From a checkpoint of a small transformer trained on Wikipedia.
Size: 23 layers, width 160, 2 heads of 64, MLP 640 tanh GELU, 6.95M parameters.
Architecture: LayerNorm before each block, learned positions, biases, tied embeddings.
Training: a variant of SOAP for these matrices, 350M tokens, 2670 steps.
Each number is 200 + 30 x the weight over its row's rms, rounded and kept within 0 to 999. Layers, rows and columns count from 0. The size before them is the row's rms in percent of the matrix's.

# layer 12 attention query, 128x160, rms 0.0412, rows 0-34, columns 120-159
090,225,219,240,225,165,184,236,205,193,169,162,192,193,222,203,204,179,208,175,181,157,133,162,199,234,192,186,212,234,198,216,133,214,252,184,179,221,279,160,168
094,207,224,148,180,249,208,228,191,222,170,224,237,191,163,230,244,205,155,249,235,204,182,159,213,159,202,216,205,214,240,215,179,162,200,220,212,223,192,228,217
099,193,231,174,247,192,210,183,204,199,191,231,178,235,163,191,238,215,193,207,216,211,246,203,213,260,182,221,216,180,156,229,184,211,241,178,256,161,204,172,197
101,185,244,191,233,153,174,206,155,244,168,209,239,232,204,190,146,168,179,189,185,222,274,218,205,251,224,198,202,200,203,121,187,180,239,207,188,214,185,211,254
088,156,190,187,243,167,199,219,190,218,229,215,174,205,185,160,245,235,202,207,209,197,250,187,197,186,148,207,159,182,162,226,232,138,186,207,225,176,159,170,161
089,224,148,205,228,199,238,204,205,187,195,178,199,187,215,197,231,190,219,214,188,204,161,175,195,136,167,213,125,117,230,204,210,290,197,203,143,206,205,174,155
096,224,200,170,182,213,244,211,226,187,178,223,152,168,187,235,239,191,216,193,174,190,201,233,251,176,199,181,217,192,212,179,228,224,220,209,192,224,164,206,133
096,193,203,185,197,233,219,194,180,234,181,241,215,222,228,190,178,196,273,180,186,192,153,241,207,140,199,181,185,209,171,137,161,172,194,173,202,193,218,213,176
092,227,246,193,210,157,182,200,192,183,229,193,204,184,205,213,206,171,191,259,203,151,227,234,188,181,141,186,226,176,150,153,235,217,193,184,205,188,155,186,207
091,151,186,176,157,172,192,219,185,209,193,216,169,141,167,185,198,193,247,182,185,202,193,196,241,167,196,217,252,247,187,205,191,246,207,156,123,209,176,228,214
105,207,209,184,212,204,229,205,159,236,181,190,217,197,220,191,234,167,161,183,169,164,191,178,229,207,257,175,176,208,140,144,199,167,154,201,207,193,172,214,243
096,194,175,214,230,161,214,186,248,121,156,246,233,185,194,170,194,170,230,202,211,229,172,231,181,181,185,220,217,214,144,220,213,169,201,220,203,201,206,226,195
104,204,222,269,218,203,203,138,197,251,176,223,159,202,241,189,222,216,220,251,149,185,187,152,253,183,244,159,215,185,253,196,212,160,228,175,214,189,198,143,208
090,144,194,212,217,211,225,210,193,189,204,189,241,226,254,224,114,213,184,181,227,177,200,240,194,227,248,213,225,206,186,189,164,179,237,197,215,232,182,207,264
088,155,186,146,212,216,195,188,239,232,223,169,153,222,193,223,167,195,244,252,198,182,202,212,207,188,191,237,211,193,173,181,160,170,172,218,222,222,194,146,225
101,177,178,218,212,179,210,202,283,185,224,243,216,179,175,230,217,173,249,184,173,182,214,188,239,159,205,197,209,261,212,158,182,140,193,161,197,192,179,195,192
074,192,230,170,188,264,207,183,190,229,200,178,234,161,211,243,223,204,165,206,239,172,204,166,207,176,169,223,222,262,169,193,156,144,233,164,233,182,174,164,254
097,234,190,203,165,224,242,195,206,231,204,222,224,198,209,225,192,198,210,166,151,266,198,215,223,220,233,207,210,191,189,188,187,181,202,138,249,171,184,212,214
076,214,176,192,221,208,174,188,160,197,179,186,177,196,200,201,169,234,214,158,219,183,222,202,185,212,250,191,205,204,235,203,215,246,227,186,174,208,180,132,196
090,275,229,223,184,214,222,153,180,199,201,235,180,202,177,179,208,211,242,195,204,172,240,226,202,220,186,218,215,202,195,154,218,259,186,222,192,210,154,223,237
094,200,212,227,204,196,235,186,216,197,158,219,244,209,273,186,136,241,193,209,208,228,176,233,230,234,166,174,201,203,207,167,190,145,216,209,202,150,211,202,206
080,192,244,188,203,223,245,233,201,163,244,175,196,229,213,203,235,206,192,200,192,184,207,197,140,182,124,223,167,208,201,228,207,194,187,182,206,171,151,244,155
087,210,162,225,202,202,214,204,214,212,172,212,146,205,229,186,174,166,226,156,209,216,201,168,229,198,217,197,203,178,217,182,138,182,184,225,159,211,239,161,202
093,172,223,152,199,235,180,174,239,207,159,244,227,156,217,195,137,151,164,234,215,241,190,187,179,147,253,244,163,191,195,220,164,203,212,201,166,237,204,191,217
089,217,214,145,197,191,168,188,180,184,171,219,217,165,237,117,245,220,198,207,250,175,189,231,222,224,178,231,168,183,213,150,164,241,194,200,224,184,235,191,195
106,211,218,189,196,219,221,170,245,191,215,181,179,237,216,212,220,134,187,198,228,153,201,130,196,247,180,194,194,187,217,188,192,222,223,207,245,213,192,225,193
097,234,240,235,202,188,194,167,211,220,258,188,191,204,207,212,197,213,186,181,199,193,256,202,229,262,204,206,187,174,206,124,201,201,167,224,144,202,143,195,214
105,175,161,168,222,196,191,236,242,157,212,225,224,212,114,160,173,237,227,187,206,155,197,172,187,167,204,170,213,245,241,183,264,221,231,225,204,202,204,194,186
094,219,209,207,174,146,196,192,176,171,236,204,141,182,179,175,182,182,130,227,199,192,198,230,238,233,217,209,205,188,213,195,190,245,209,226,206,193,246,202,159
088,186,194,177,198,225,217,212,169,194,155,215,155,132,202,200,253,244,192,219,166,209,248,225,172,197,200,204,281,95,217,175,200,167,241,207,210,198,180,196,170
095,184,192,211,156,207,180,226,229,169,244,212,200,221,152,169,182,173,220,178,209,172,252,226,176,250,204,206,167,200,163,229,221,225,199,189,173,202,199,200,205
086,185,191,171,243,212,266,175,184,194,226,201,218,194,211,229,208,220,256,165,252,205,213,224,253,185,209,280,176,216,212,198,146,188,182,142,194,163,168,217,226
092,242,215,186,221,236,215,201,222,230,222,222,214,211,216,269,174,130,206,186,195,182,210,227,227,236,220,180,160,195,161,187,252,154,232,236,188,168,165,233,191
091,183,246,214,203,197,191,156,237,207,154,144,188,123,245,204,207,236,247,167,147,153,202,216,209,176,214,184,224,159,203,206,216,136,204,225,130,251,241,130,197
101,194,203,206,178,171,212,246,166,180,215,184,218,226,197,192,231,224,216,200,184,255,157,217,194,194,229,219,209,212,237,210,183,261,200,209,201,141,164,203,190